From a checkpoint of a small transformer trained on Wikipedia.
Size: width 192, vocabulary 8192, 12.7M parameters.
Each number is 128 + 24 x the weight over its row's rms, rounded and kept within 0 to 255. Layers, rows and columns count from 0. The size above them is the row's rms in percent of the matrix's.

# layer 5 MLP up, 384x192, rms 0.215, rows 231-265, columns 0-63
size [ 90  89 116  96  87 104  89  90  91  95  91 100  95  99  93 102  86  96 100  93  97 105  88 100 108 105  90  97  94 108 106  96  96  90 111]
[[113 145 150  90 106 133 154 149 144 123 156 133 114 139 150 101 148 134 142 130 182 129 106 111 153 127 135 124 169 165  90 179  83 166 132 209 122 151 106 122 123 134 118 138 146 150 119 143 168 150 135 106  99 112 113 159  87 114 124 118 123 126 145  98]
 [164 170 100  73 146 104 150 104 136 111 111  70 122  89 168 165 150 172 142 150 166 111 154 120 122 119 146 132 134 159  74 127 118 137 127  87 103 156 120  90 175 117 126 117 115 134 157 116 118 125 105 152 164  97 134 112  89 145  91 138 170  94 136 125]
 [121 147 106 112 137 131 159 140 136 148 169 137  83 179 106 115 123 113 101 110 118 107 126 138 126 166 148 130 159 129 157  93 141  73 144 132 132 129 114 142 115 141 123 119 151 142 110 100 102 125 138 125 151 166 117 123  99 120 135  93 175 147 123 122]
 [115 106 128 133  98 124 137 140  78 128 139  93 115 107  89 155 124 116 172 141 115  80 145 103 156 130 113 103 129 138 184  97 134 194 136 138 136 128 117 129 133 111 109  94 138 144 131 106  96 156 103 138 117 108 126 143 148  87 130 124 149 139 145 113]
 [114 117 128 142 142 113 104 120 160 143  69 157 151  72  82  99 120 126 120 156 100 133 158 120  72 117 123 118 113 110  99 106 166 128 136 118 113 175 109 118 106 133  92 118 152 152 157 135 112 125 136 136 144 179 129 121  78 109 112 150 119  85  99 116]
 [112 142 129 124 129 141 174 133 130 129 127 110 119 135 131  75  98 129 115 173 132 128 105  77 119 127 119 119 140 102 146 124 134 118 136 153  98 145 125 100  82  97 138 119 117 192 149  72 116 129 157  62  92  77 141 140 110 136 115 146 104 126 125 165]
 [168 112 139 142 156  95  88 105 103 163 147 123 120 111  72 134 144 107  89 109 124 126 115  98 182 143  79 125 147 117 108 145  76 128 137 127  97 128 154  94 120 140 112 143 145 117 149 138 146 113 153 144 143 110 149 103  87 122 123 155 128 189 139 127]
 [140 114 179 100 159 134 124 156 147 150 129 148 121 119 115  80 143 132 104 163 131 111 109 135 125 108 101 145 121 153  96 132 102 146 107 130 110  98  82 125  91 120 146 112 133 110 129 102 114 138  97 146 132 121 161 153 121 140 156 147 121 159 103 106]
 [ 73 120 154 137 135 108 131 129  85 112 156 201 102 153 148 140 107 109 155 108  89 110 117 142 130 146 152 133  94 121 121  97 101 159 113 112  93 150  91 154 103 167 109 121  87 132 140 114 105 129 124 146 114 113 122 104 121 104 144 123 106 130 110 115]
 [141 124 141 142 120  90  94 146 126 159 173  86 109  96 124 127  94 101 119 134 150 111 167 153 173  89 117 146 126 125 111  91  88 126 117 108 105  90 126  98 129 171  93 139 171 130 171 140  98 103 120 118  89 154 156  94  93 118 150 167  95 130 154 113]
 [134 127 118 119 116 139 138  85 137 142  92 150 110 125  63 106 103 156 109 157 139 137 147 183 122 123 140 151 140  95 141 110 155 185 106 114  92 111 157 140 123 102 134 101 120 170 103  90 146 143 112  64  71  93  83 132 134 129 130 154 107 102 156 116]
 [186 125  95 108 126 141  85 133 135 106 109 138 124 114  92 132 125 110 154 140 147 134 136 126 180  84 148 120 142  76 108 143 150 125  74 129 127 118 132 119  62 125 150 124 154 103 140 183 114 173 154  99 118 130 131 138 182 121  95 119 128 142 105 145]
 [133 143  79 106 126 101 117 149 130  99 159  78 138 136 142 116 118 157 161 121 159 151 125 159 138 121 126 165 119 117 127 130 120 133 115 143 110 102 165 130 133 101 101 147 103 116 109 116 145  95 168 116 169  97 135 148 100  91 147 113 127 141 123  81]
 [142 149 134  91 159 120 115 100 163 153 145 105  91 149 105 122 113 115 138  45 175 139 115 144 101 159 152 135 121 128 151 118  93 116 138  83 128  95 148 143 136 115 159 115 158 117 115 121 108 134 158 146 121 115 143 123 123 116 100  98 128 101 123 106]
 [131 127 139 152 127 113 132 159 106 121 146 134 149 119 138 111  95 150 118 105 108 101 145 158 138 117 142 150 153 118 132 137 123 132 127 134 111 127 179 137 134 130  98 148 140 182 185 135 128 119  92 163 105 167 140 144 119 159 155 143 136 105  79 157]
 [101 134 155 114 134 120 121  91 179 152 110 148 111 124 120 111 154 200  85 123 113  91 139 101  78 121  82 136  89 133  51 155 110 139 108 123 109 123 132 110  95 118 160 109  89 127 141 115 130 156 109 137  63 151 160 130 141 136 132 150 153 140 130 126]
 [171 126 136 130 122 121 142 152 150 135 146  67  92  78 113 118 139 172 116 118 105 116  97 150 118 125 135 143  90 107 108 108 139 131 130 122 118 136 184 145 154 114 165 118 129  37  97 135 104 138 120 135 120 123 149 105 158 123 155 127 123  99 156 114]
 [153 148 105 122 168 117 133 131 130 148 116 156 140 118 159 158 161  94 146 118 131 137  87 136 171 157 171 127 103 143 138 139 107 130 125 143 146  96 142 108 117 154 115 135 117 145 127 111 133  93 138 113 129 108 167 143  84  88 133 166 127 193 115 121]
 [130 157 166  68 167 108  88 104 134  88 149 169 146 150  93 177 149 154 135 161 121 143 123  94 126 111 142 117 146 127 116 144  91 135 141 126 133 166 163 174 130 161 170 167 131 100 100 105 127 126 134 192 182 130 110 146 177 180 136 130 131 142 140 121]
 [172 110 139 114 152 101 120 144 134 154 131 151 134 110 108 145 145 161 137 134 129 133 163 141 118  86 116  89 192 169 144 136 107 112 108 118 140 107 130 163 138 163 171 126 133 141 140 134  99 158 123 148 127 131  87 110  86  94 146 145 158 136 129 118]
 [123 120 137 140 165 138 138 156  82 142 106 125 151 154 166 112 150 108 117 116 122 159 126 155 136 148 137 172 149 158 129 147 130 158 141 101 149 110 155 129 132 110 141 151 108 164 137 143 129 191 172 110 112 120 130 165 154 127 155  92 133 114 114 144]
 [112 136  91 136 152  93 164 120  93  94 140 169 113 115 158 103 109 110 114 131 154 121 128 134 131 146 117 157  74 132 131 143 109  86 113 124 106 153 100 107 168 129 108 119  89 150  89 131 138 122 126 138 135 140 159 158 116 134 111  98 125 117  65 159]
 [128 149  93 159 119 137 105  90 145 111 113  69 129 126 145 104 125 131 126 170 119 100 154 156 142 116 125  87 124 157 147 130  94  97 130 104 112 149 103 162  79 115 150 120 130  89  82 142 160 145 110 123 149 145 108 142 157 148 111 153 161 118 134 177]
 [122 124 146 157 103 108 131 114 106 126 124 101 142 150 134 129 133 138 143 158 125 166 116 106 112 135 137 115 114 114 131 126 150 156 110 140 124 157 108 134 130  47 183 108 127 112 163 104 138 107 154 101 147 118 136 115 121 116 141 101  89 109 157 106]
 [ 52 102  66 113 117 137 146 128 104  78 171 148 132 111 140  89 110 131 130 131 131  92 140 157 123 149 116 126 190 101 143 114  99 102 124  98 137 132 119 145 156 129 123 161 160 151 126 123 149 110 172 149  99 145 126 114 104  92 128  99  98 144 120 139]
 [189 134 142  71  95 140 110 156 129 133 173 134 156 131 113 117  98 129 119 132 123  90 121 144 122 101 132 123 162 122 135 156 131 146  96 131 141 113 175 102  93 132 135 162 126 130 120 142 127 165 127 169  96 106 147  83 138 113 105 177 109 151 100 168]
 [118 125 131 123 178 117 118 166 121 132 144 156 127 136 139 168  96 135 134 153 155 135 142 157 141 134 129 136 139 158 114 172 153 186 106 163  89 118 136 123 132 112 143 152 115 153 120 144 133  77 140  91 156  95 110 124 134 104  92 138 122 140 115 151]
 [ 81 111 121 140 116 134 125 138 104 143 176 149 124 126  93 144 192 146  74 168 175 120 148  61 120 102 105 129 130 111 143 150 129 142 113 161  93  94 114 100 138 105 134 114 102 111 109 128 161 133 166 130 135  78 121 179 100 128 103 159 109 146 147 109]
 [140 133 137 136 129 136 128 111 123  77 131 140 202 120 144  80 147 140 107 117 125 123 105 139 141 131 131 184 161 126 134 114 115  90 121 138 173  94 128 130 164 138 122  86 148 144 116 128 150  90  86 164 114 134 112 125 122  90 109 115 120 148 120 149]
 [179 151  86 119 135 101 177 120 170 129 111 128 148 113 103 159 116 153 114 119 108 117 108 153 113 127 115 102 127 166 128 110 147  87 153 136 144 150 155 145 141 110 102 153 117 185 162 153 161 137 159 123 121 128 161 147 139 172 145 163 120 147 133 126]
 [107 121 110 114 112 180 150 147 133 152 126 159 127 142 133 162 156 149 167 135 118 136  78 108 150 139 144 131 132 132 121 101  78 152 147 155 137 105 157 142 163 180 163 117 121 155 116  88  95 151 123 132 128 109 143 146 138 130 137 130 152 136 121 178]
 [135 158  76 143 133 140 140 122 155 120 147  70 113 133 130 125 103 123 139 134 164 190 148 129 156 143 130 145 140 146 140 122 175 131 141 116 157 105 139  82 108  83 113 120 135 101 100  66 105 110 115 143 166 125 112 152 155 121 155 165 123 115 100 140]
 [127  99 107 122 101 161 124 137  98 131 117 137 131 113 117 108 146 121 147 126 147 138 114 106 170  87 103 145 125 110 184 126 117 162 119 143 150 112 139 146 176  95  85 103 148  89  88  90 167 137 115 186 116 125 157 153 155  89 171 131 139 125  78 127]
 [ 92 105 149 145 137 141  92 118 110  71 146 199 175  99 125 159 102 143 155 145 101 114  87 124 131 138  86 137 140 117 131  97 141 168  95 134 128  82 133 121 120 141 136 113 121 107 113 137 133 134 149 163 129 159 133 124 124 149 127 128 119  96 155 117]
 [144 139 107 106 106 131 145 126 127 133 133 149 160 135 160 126 136 186 121 109 108 115 166 142 107 174 179 107 143 103 150 106 131 129 147 161 123 142 133 128 121 136 152 143 134 148 121  78 172 112 148  97 109 146 112 151  91 125  81 156 122 158 166 114]]
# layer 5 MLP down (transposed), 384x192, rms 0.195, rows 231-265, columns 0-63
size [ 93  94 106 100  88  95  93  90  92 100  95  99 102 101  94  96  94  99 102  98  95 108  93 102  95 100  95 108  88 103  93  98  97  94 110]
[[160 165  98 125 118 150  84 147 108 120 121 114  77 129 132 132 109 107 115 144 112 137 129 153  79 127  91 125 159 143 126 100 107 119 121  90 134 179 164 179 114 115 106 131 111 123 127 159 139 146 112 125 115 144 116  90 141  92 109  93 120 137 132 147]
 [ 77 146 109 121 118 158  85 124 106 125 152 145 146 150 150 162 152 119 153 175 146 118 112 132 145 113 153 117 128 112 143 122 150 154 152 118 160 150 157 170 143 153 105 111 156 153 103 146 138 134 167 144 129 137 124 113 160 114 171 135 114 112  86  84]
 [172  78 120 137 127 102  90 147 101  97  83 113 130 103 207 115 103  95 151 149 122 134 148 151 131 115 125 146  94 101 121 154 114 132 143 136 128 113 158 127 116 155 141 171  83 127 101 124 110 151 160 136 141 156 148  99 168 138 149 132  79 119 175 132]
 [103 118 116 146 144 133 114 145 112 120  96 122 104 116 127 122 177 166 147 123 174 134  81 117 114 143 110 103  99 138 138 132 122 146 122 124 161 120 135 135 146 126 132 141 158 151 173 136  95 157 117 117  87 124 111 153 123 142 154 120 152 122 148 128]
 [148 129 176 150 142 179 133 142 152 125 168 144 173 155 140 145 174  81 157 109 134 129 104 122 189 105 112 119 109 133 155  71  92  97 140 154 154  99 101 111 105 129 119 128  88 122 132 112 122 141 117 155 114  97 151 140 147 141 111 136 169 143 126  66]
 [120 102 140  99 106 113 141 154 106 134 119 123 144  99  98 151 128 141 140 167 147 116 128 114 106 167 119 135 129 114 143 136 139 151 127 115  95 141 136 121 136 127 147 119 140 124 146 135  85 150 131 137 147 175 100 153  83 141  99 159 122 134  82 114]
 [121 136 136 162 160 136 156 139 151 125 106 132 178  85 112 154  93 138 143 120 115 107 105 102 137 112 173 132 106 138 149 103 109 101  98 102 145 169 107 143 141 183 137 124  86  88 153 144  94 147  90  80 125 180 115 104 125 105 127 162 125 145 152 131]
 [127 114 152 133 152 162  99 122 163  96 115 159 128 135 151 101  96 139 188 120 122 143 134 118 176 135 149 171 135 122 113 134 126 135 147 144 124 136 143 116 149 128 122 131 123 127  89 108 135 110 172 129 119 177 147 102 116 144 131  62 133 119 156 107]
 [112 180 131 149 158 119 162 137 110 152 145  97 129  74  98 118 121 104 113 126 144 128  97  97 117 114 120 131 131 133 157 149 153 123 152 106 112 115 124 104 138 108 111 135 138  97 117 146 154 133 125 117 157 159 117 148 115 111 153 122 117 140 103 119]
 [107 168  93  96 150 126 136 125 148 132 131 131 104 145 117 111 118  94 117 145  91 108 102 157 142 113 100 138 113 111 153 131 117 129 148 122 177  95 173 100 113 103 152 126 103 110 100 113 116 152 133 149 150 125  97 138 148  91 137 127 107 118 108 136]
 [114 130  85 126  86 113 141  95 126 135 139 146  99  93  94 172 138 120  99 181 120 100 131 153 128 147 102 123  73 104 123 150  98 148 101 107 148  98 131 124 166  94  85 112 128 130 131 111 138 121 120 134 134 112 174 158 131 129 104  92 137 155 113 129]
 [142 130 112 143 123 140 117 136 124 142 109 160 106 136 132 126 115 126 128  81 149  94 127 134 127  97 143 180 147 132 133 121 141 170  99 146  89 138 117 103 131 111 145 105 125 149 116 114 131 119 166 107 128 118  54 126 147 150 120 160 161 127 107 132]
 [ 98 147 120 131 108 133  73 160  64 150 151  94 149 157  88 107 151 108 133  83 132 110  95  81 103 130  97 153 130 124 137 124 138 134 117 141 161 122 113 106 124 124 170 151 151 124 102 129 117 112 134 151 139  85 129 145  92 154 118  89 127 130 118  67]
 [125 171 137 156 134  99 175 160 133 155 140 123  94 128 121 156 151 140 113 159 136 105  62 130 135 130 135  84 128 150 135 104 126 148 124 111 101 156 150 143 183 153 121 113 110 114 155 122 135 127 128 149 137 142 181 114 139 175 123 100 125 127 146 128]
 [145 131 102 147 123  83 111 125 147 112 118 108 116  82 124 111 164  59 133 139  87 126 111 142  91 120 134 113 120  99 127 111 120 113 110  89 152 121 141 124 109 117 186  80 134 101 147  94 113 130 120 153 130 138 154 110 136 124 121  86 113 149 177 183]
 [139  94 116 110 108 139 100  92 131 120 117 113 132 162 138 126 130 105  93 117  98 156 100  95 128 102 116 106 162  73 118 122 139 132  96 144  97 136 194 149  60 137 125 140 128 121 163  94 106 117 178 171 114 117 172 153 130 116 135 100 166 165 122 124]
 [128 103 134 131 118 136 132 155  93 176  90 126 133  65 100 104 136 141 160  93  97 120 133 133 121 168 185 123 156 132 114  95 137 162 126 130  97 130  87 149 110  91 134 118 149 141 140 111  94 121 123 138 125 125 136  85 123 142 164 115 124 103 133 164]
 [113 146 145 151 122 164 188 102 111 137 157 149 144  94 129 163 100 133 149 153 111 136 103 130 158 144 112 148 159 131 123 135 167 147 120 125  90 124 127  91  51 118 125 149 172 140 151  83  82 135 175 137 152 133  54 133 140 103 117  79 126 100 125 136]
 [138 114 109 143 102 148 123 150 134  99 121 140  97 116  86 144 148 104 162 104 136 128 118 150 146 128 152 107 105 138 135 148 150 155 130 142 103 139 127 136 115  85 155 114 185 128 116 161 136 165 119 138 100 151 162  57  99 114 131 116 110 103 152 178]
 [128 121 121 148 147 145 119 144 115 117 122 144 112 206 165 144 126 142 151 147 178 137 109  72  90 140 121 107 136 136 141  94 123 141 119 123 160 113 131  95 126 112  85 161 124 134  74 166 143 133 154 112 141  55 135 152 154 159 133 146 108 115 119 124]
 [147 139 110  92 124 119  92 117 149 124 118 119 139 111 104 160  85 133  98 100 143 104 118 127 110 133 126 157 129 124 124 142 114 138 107 115 122  94  97 109  91 114 114 160 124 126 133  91 124 138 200 146 127 113 128 127 122 121 120 134 152 100 109  97]
 [ 90 136 120 139 120 134 139 159 181 178 128  98  93 122 110 122 129 156 154 107 100 122  80 133  90 144 138 147 167 154 146 161 127 161 123 105 140 127 118 126 128 121 116 160 105 143 154 134 123  88 166 106 124 134 122 122  93 119 167 126 114 118 147  95]
 [109 111 100 130 113  85 114 126 142 108 159 117 125 114 155 120 143 152 152 132 138 104 101 161 150 129 101  93 123 144 121 143 101 143  95 134 143 172 121 138 139  96 179 126 146 174 171 115 108 147 101 119 141 140 137 145 149 133 128 121 136 141 113 155]
 [156 143  98 152 152 162 112 146 174 132 139 178 113 121 163 156 129 127 122 127 125 114 137 147 136  78  69 135  95 131 132 125 113 134 159 132 108 113 103 156 120 151 119 138 152 109 105 119 126 175  84 131 110 112 108 110 147 149 128 127 136 181 127  95]
 [139 154 128 149 109 129 157 122 101 144 110 126 110 137 148 121 135 141 127 103 154  64 138 123 119 122 110 119  91 153 155 138 173 115 152 144 155 115 144 135 106 157 105 103 119 134  91 127 147 160 100 148 121 141 134 114 118 152 127 166 128 175 190 171]
 [115 155 131 145 128  95  66 110 145 134 126 110 105 128 152 111 121 117 156 176 106 157 119 171  89  79 100 126 127 115 151 162 192 122 170 154  94 114  90 115 132 108 142 140 118 112 126 147 113 148 160 131  91 129 138 102 129 145 121 114 119 114 135 109]
 [135 130 143 120 101 156 113 129 131  92 139 178 167 134 176 112 116 154 125 137 151 167 136 118 137 146 122 131 108 141 120 109 125 161 124 136 116 120 184 145 156 111 145 108 159  86  87 166 179 133 120  69 120 139 122 171 154 100 141 121 141 108 130  87]
 [126 148 130  90 138 154 152 130 136 120 115 148 140 192 132 119 173 145 128 186 128 106 148 114 150  84 126  92 131 149 126 147 119 125 144 147 111 116 144 168 134 158 156 164 128  85  80 163 119 114 102 117 104  99 138 102 147 131 114 115 159 148 131 141]
 [121 132 116 119 129 148 133 130 136 107 156  82  94 139 136 132 157 118  75 129 160 112 127 122 122 125 147 133 106  87 109 117 128  79 138  90 109 105  82 115 132 126  96 127 118 148 142 136 151 127 105 147 104 116 111 153 126 103 123 104 102 111 136 105]
 [127 133 178 174 122 105 126 153  69 120 150 117 102 122 121 148 140 104 131 115  97 130 120 116 125 138 135 151 151 102 115 119 132 119 153 119  88 139  50 114  81 142 140 147 130  57 136 121 149 156 142 154 140 179 109 101 135 102 125 132 117 141 133 119]
 [135 104 112 120 100 107 162 113  96  93 179 136 122 147 135 112 136 142 119 114 135 151 141 123 126  91 160 138 136 102 100 114 144 131 102 117 115 109 110 101 106 105  87 157 153 128 142 160 123 127 160 103 133 143 119  78 148 144 162 131  84 106 110 141]
 [157 118 122 111 125 140 102 127 138 138 155  79 185 148 181 126  84 132 103 136 146 162 103 127 119 113 110 153 136 165  92  69 162 146 178 131 135  81 168  87  87 146 104 112 135 133 129 172 120 112 143 132 112 163 129 153 117 122 135  97 139 155  96 125]
 [140 144 133 125 129 127 162 156 123  85 128 115  92 146 130 131 156 183 125 115 129 116 159 139 129 127 124 140 141 159 159  92 120 135 130  98 129 119 128 151 134 140 173 130 101 168 144 179 138 108 139 111 114 127 125 149 128 157 149 166 154 146 120 117]
 [110 128 101 120  96 133 130 107  90 125 143 127 141 150 145 135 133 146 127 122 162 106 127 101 117 156 139  98 120 147 144 120 150 132 110 100 148 151 135 132 147 141 124  80 108 106 172 110 133 134 159 127 147 132 166 158 133 111 113  83 110 175 106 132]
 [168 161 133 147 130 101 138 128  85  78 112  78 165  97 113 173 155 172 136 144 148 151 132 144 105 109 109 146  90 100 101 128 137 135 142 119 134 114 107 115  83  86 197  96 171 131  92 134 149 175 137 128 115 154 137 147  85 168  92  80 153 116 158 111]]
# layer 5 MLP gate, 384x192, rms 0.22, rows 232-266, columns 0-63
size [ 96  99 102  99  95  96  87  95  99  89 105 102 100 101 113  91  99  99 108 104  93 101  88 106 102  86  97  99 109 102 107  97  91 112  93]
[[138 118 142 110 140  48 145 112 166 152 124 140 123 144 148 151 112 123 143 135 123 142 105 150 117 112 115 143 106 137 161 124  72 136  81 119 106 142 141 145 144 105 153  97  82 124 122 155 154 156 103 133 136 121 157 146 105  89 117 125 136 159 140 131]
 [122  88 112 113 137 103 119 130 112 140 137 140 147 124 113 125 168 141 141 127 137  82 136 136 174 154 185 104 110 121 168 149 118 112 109  99 117 110 150  79 158 123 145 116 131 137 176 132 132 108 164 117  95 112 103 125 137 101 151 132 156 152 105  97]
 [124 150 119  79 117 110 107 151 140 139 138 131 120 150 161 137 124 119 154 113 137 161 126 138 112 137 119 123 133 120 130 117 157 114 176  95 133  80 100 107 125 151 123 115  74 157 147 137 119 114 143 213 112  93 164 154 137 147  91 107 105  95 127 139]
 [112 164  73 116  92 125 136 131 110 128  99 124 136 140 142  78 105 140 158  82 162 163 175 133 112 116 164 121 108 140 167 139 128 130 112 150 110 129 149 131 110 133 121 118 139 111 132 133 138 115 137 122 171 125 125 134 106 125 111 115  88 113 125 162]
 [110 135 127  98 126 104 111 122 158 137 141 143 140 144 118 159 103 102 149 150 151 137 122  70  94 104 167 134 101  92  97 132 147 111 123 117 149  88 141 160 147 136 132 149 120 131 156  68  95 148 130 137 123 125 136 175  67 128 134 124 103  93 129 116]
 [132 134 146 124 145 112 126 133 158 142  90 129 118 119 155 110 130 142 168 114 112 129 114 139 100 115 165 168 108 111 111 116 146  95 134  84 147 153 142 139 106 140 130 141 155 139 174 127 103 164 108  95 134 157 115 112 126 121 154 159 157 151 141 140]
 [127 161 154 133 127 129 127 142 126 112 135 193 115 130 123 128 157 142 117 116 108 139 112 109 100 133 142 143 123 137 114 142 113 117 155 148 125 121 151 113 143 123 107 172 129 143 154 142 103 107 134 179 142 110 148 160 120 148 159 128 140 108 126 121]
 [131 150 127 129 141 114 147 139 106 108 124 126 141 134 137 137 107  93 107 138  93 143 144 154 129 155 107 158 103 127 120 105 113 159 131  92 135 137 124 144 149 155 136 143 123 126 158 105  96 129  85 135 145 120  98  97  97 110 123 148 186 153 103 112]
 [132 128 178 140 151 108 162 108 173 162 131 145 128 119 125 125 155 125 142 123 170 142 125 121 121  97 160 128 139 152 142  99 126 120 104 151 159 155 124 122 115 130 112 151 158 129 104 130 121 150 102 103 108 148 154  98 109 122 150 181 134 107 117 161]
 [107 122 162 153 151  99 135 125 130 162 149  90 141 188 194  95 127 142 129 100 100 145 135 108 147 156 146 127 151 173 135 115 139 124  93 154 131 156 141 122 129 117 121 159 172 122 166 146 131 123  98  88 120 168 126  83 134 116 125 112 123 130 126 113]
 [174 132 134 161 148 126 106 145  83 106 134 134 161 150 176 155 136 152 134 174  82 104 155 157 131 112 135 103 122 138 115 151 139 134 159 150 152 159 114  96 138 134 177 121  77 121 115 166  88 143  98 109 137 167 162 111 121 154 100 141 105 124 155  95]
 [113 180 112 123 165 134 115 120 144 148 143 168 106 144 103 100 124 133  87 109 127 143 167 163 114 112  85 151 127 159 141 115 157 171 144 110 135  83 124 128 131 125 102 107 106 126 122 136 146 103 105  80 194 106 123 178 141 134 107 116 115 121 135 164]
 [140 156 140 105 168 134 142 133 113 104 125 107 123 104 117 101 112 117 160 107 136 122 126  74 112 102 151 104 154 108 102 154 112 102 122 120 158 144 127 148 121 112 152 120 160 148  78 143 163 179 137 121 142 122 117 161 138 103 120 133 137  97 211 127]
 [123 145 150  88 128 131 123 131  92 165 122 120 139 125 132  95 124 146 114 160 131 150 179 116 102 140 123 114 153 104 163  97 130 128 133 161 141 140 113 118 115 126  85 142 157 134 143 136 106 118  66 101 139 154 150 125 163  99 131 136 136 138 100 132]
 [114 120 139 127 125 141 166 121 176 123 130 122 123  97  70  89 158 127 116 132 126 116 153 117  82 124 107 113 113 139  92 120 118 116 132 111  89 154 137 129 130 129 116 148 103 138 121 136 120 122  73 149 126 131 117 171 136 115 150 102 138 121 121 120]
 [123  76 136 148 160 139 141 138 121 133 115  35  89  74 157 129 147 119 107 151 128 164 136 102 123 152 127 121 111 178 140 124 122 146 108 156 143 140 126 126 145 114 111 125 139 153 150 128 139 115  99 140 105 131  73 138 165 125 139 112 107 109  97 106]
 [127 163 112  96  94  88 102 124 131 158 126 143 137 120 116 154 119 150 140  70 161 145 145 141 118 125 118  97 112 171 110 135 117 134  74 135 140 138 133 169 135 139 111  90 147  99 127 134 137 123 130 143 133 127 140 165 104 105 170 129 171  99 112 102]
 [115 134  84 156 104 118 100 116  83 115 141 118 135 114  85 119  89 104 119 104 102 107 138 113 127 128 156 127 125 126 131 136 177 143 116 122 101 109 169 106 157 115 132 118 161 133 125 126 113 119  97 129 102 140 130  94 118 123 156 153 132 136 119 184]
 [178 128  96 144 135 154 122 107 120 121 147 119  98 110 171 107 135  85 157 103 170 153  85 115 129 122 138 130 153 140 134 112 145 137 122 147 108 119  84 168 174 133 139 119 113 114 128 151 121 106 140  52  90 166 107  95 122 102 143 111 139 157 128 112]
 [177 195 127  60 116 108 100 135 162 110 153 126 127 131 104 143 133 112 132 134 154 124 135 126 169  90 207  76 139 122 120 102 132 145 138 107 123 100 165  88 113 123 169 177 147 130 141 120 121 146 141 152  79 108 124 133 138 140 128 137 154 129 130 122]
 [113 152 139 124 145 142 132  68 138 110 150 129 125 125 140 143 127 104  82 111 136 140 144 145 128 116 104 119 116  84 113 173 152 149 130 123 134 117 148 133 107 123 121  91 129 146 106 131 145 155 131 102 153  80 158 126 188 113  95 178 118 128 106 123]
 [135 129 137  71 119 113 125 137 148 143 134 138 104 111 129 176 149  88 146 152 122 126 104 129 123 124 131 124 142 119 134 147 125 119 152 112 100 146 121 137 156 113 149 137  95  89 133 140 157  76 160 102 120 143 146 139 129 121 110  88 102 129 101 120]
 [134 163 111  99 111 114  84 106 124 116 146 134  98  79 100 130  86 142 164 164 178 126 127 147 107  82 114 151 142 132  94 118 143 141 103 153 165 123 126 149 123 133 131  86 137 108 130  96 171 105 172  95 131 136 149 136 153 145 175 115 133 187 166 127]
 [101 154 119  99  79 141  90 126 130 139 121 137 171 122 112 141 158 167  99 139 120 122 116 150 105 104 154 134 134  76  99 138 131 162 151 173 137 130 113 116 117 103 153  82 113 125 126 195 128  96 134 150 144 129 106 139  92 112 122 155 129 170 158 147]
 [169 183 175 149 151 137 166 124 152 136 119 122 127 140 181  88 126 120 158 118  93 140 139 121 130  71 136 127 135 109 131 158 153 140 148 107 112 129 115 111  85 140 123 145 146 120 130 138 112 138 129 145 135 132 143 148 109 136 113 147 114 126 170 137]
 [152 106 138 167 141 134 138 143 100 155  90 145  88 110 113 137 163 150 111 132 119 130 139 107 175 142 141 105  72 136 128 137  92 141 121 144 152 111 126 129  98  93 130 132 111 106 123 153 136  98 107 143 117 155 108 128 147 112 155  82  79 118 121 113]
 [ 90 153 158 117 126 109 124 111 160 127 124 157 204 163 138  93  94 129  74 131 131 125 140 130 136 146 129 127 131 116 117 131 119 134 157  69 134 138 108 100 101 156 111  93 130 115 145 122 117  84 139 145  76 130 135 157 130 145  96 133 120 138 104  84]
 [158 154 103 166 145  98 137 112 103 116 133 113 124 129 145 120 116  90 130 137 128 114 115 108 141 118 149 123 144 109 131 118 110 155 137 105 132 131 170 168 128 136 150 127 152  96 106 135 126 114 146 113  91 174 141 155 142 125 134 149 167 187 135 112]
 [126 109  96 103 154 118 153 115 170 185 118 137 127 151 122 115  94 132 159 139 137 106 100 141 151 152  93 134 120 144 122 123 116 117 102 134 114 125 144 149 138 121  82 141  87 124 122 131 135 137 130 129  77 152 123 147  93 133 146 143 139 138 148 128]
 [127 104 106 132 127 144 147 133  75  88 106 133 116 118 146 108 100 109 142 105 165 149 135 114 114 101 167 122 142 140 130  99 134 115  86 155 128 126 134  99 106 136 122 130 143 132 113 154  96 105 142 118 138 141 116  82 123 190 154 124 141 113 137 162]
 [124 163 178 143 159  96 150 139  93 100  56 156 114 123 127  91 117 141 147 148 160 129 105 183 133 121 142 139 108 138 165 113 123 130 131 112 106 135 133 158 179 102 139 137  91 116 118 123 135 129 132 128 173 147 165 159 112 118 112 151 100 139 147 116]
 [102 176  84 124 137  96 117 104 115 142 102 154 113 130 115 137 118 136 134 123 128 151 168 151 125  70 157 137 158 165 115 156 111 125 122 114  85 138 121 128  98 153 143 111  98 145 120 158  82 117 122 113 122 137 138  84 108 122  94 145 125 145 148 129]
 [171 143 135 142 134 154 135 123 105 141 116  71 108 121 112 121 140 146  85 123 110 158 175 144  95 119 147 108 116 149 121 146 155 113 154 138 146 151 138 106 150 105  88 115  94 129 121 140 155 142 115 138 124 111 126 141 157 164 136 152 116 155 120 151]
 [173 122 140 132  50 112 159 113  78 152 148 106 189 102 140 162 167 128 118 146 123 117 129 124 149 122 119 132 141 119 136 104  96 122 125 139 117 117 134  86 131  97 143  88 165 138 144 139 111 106 136 102 106 130 104 106 114 160 134 139 148 116 160 155]
 [116 101 114 108  98  95 127 161  98 148  76 111 169 121 171 111 119 126 138 130 112 104 114 115 123 125 125 103 117 156 108 154 134 116  99 161 146 105 137 124 146 142 113 154 115 145 112 145 147 136 120 121  58 151 173 144 153 114 112 134 159 113 110 121]]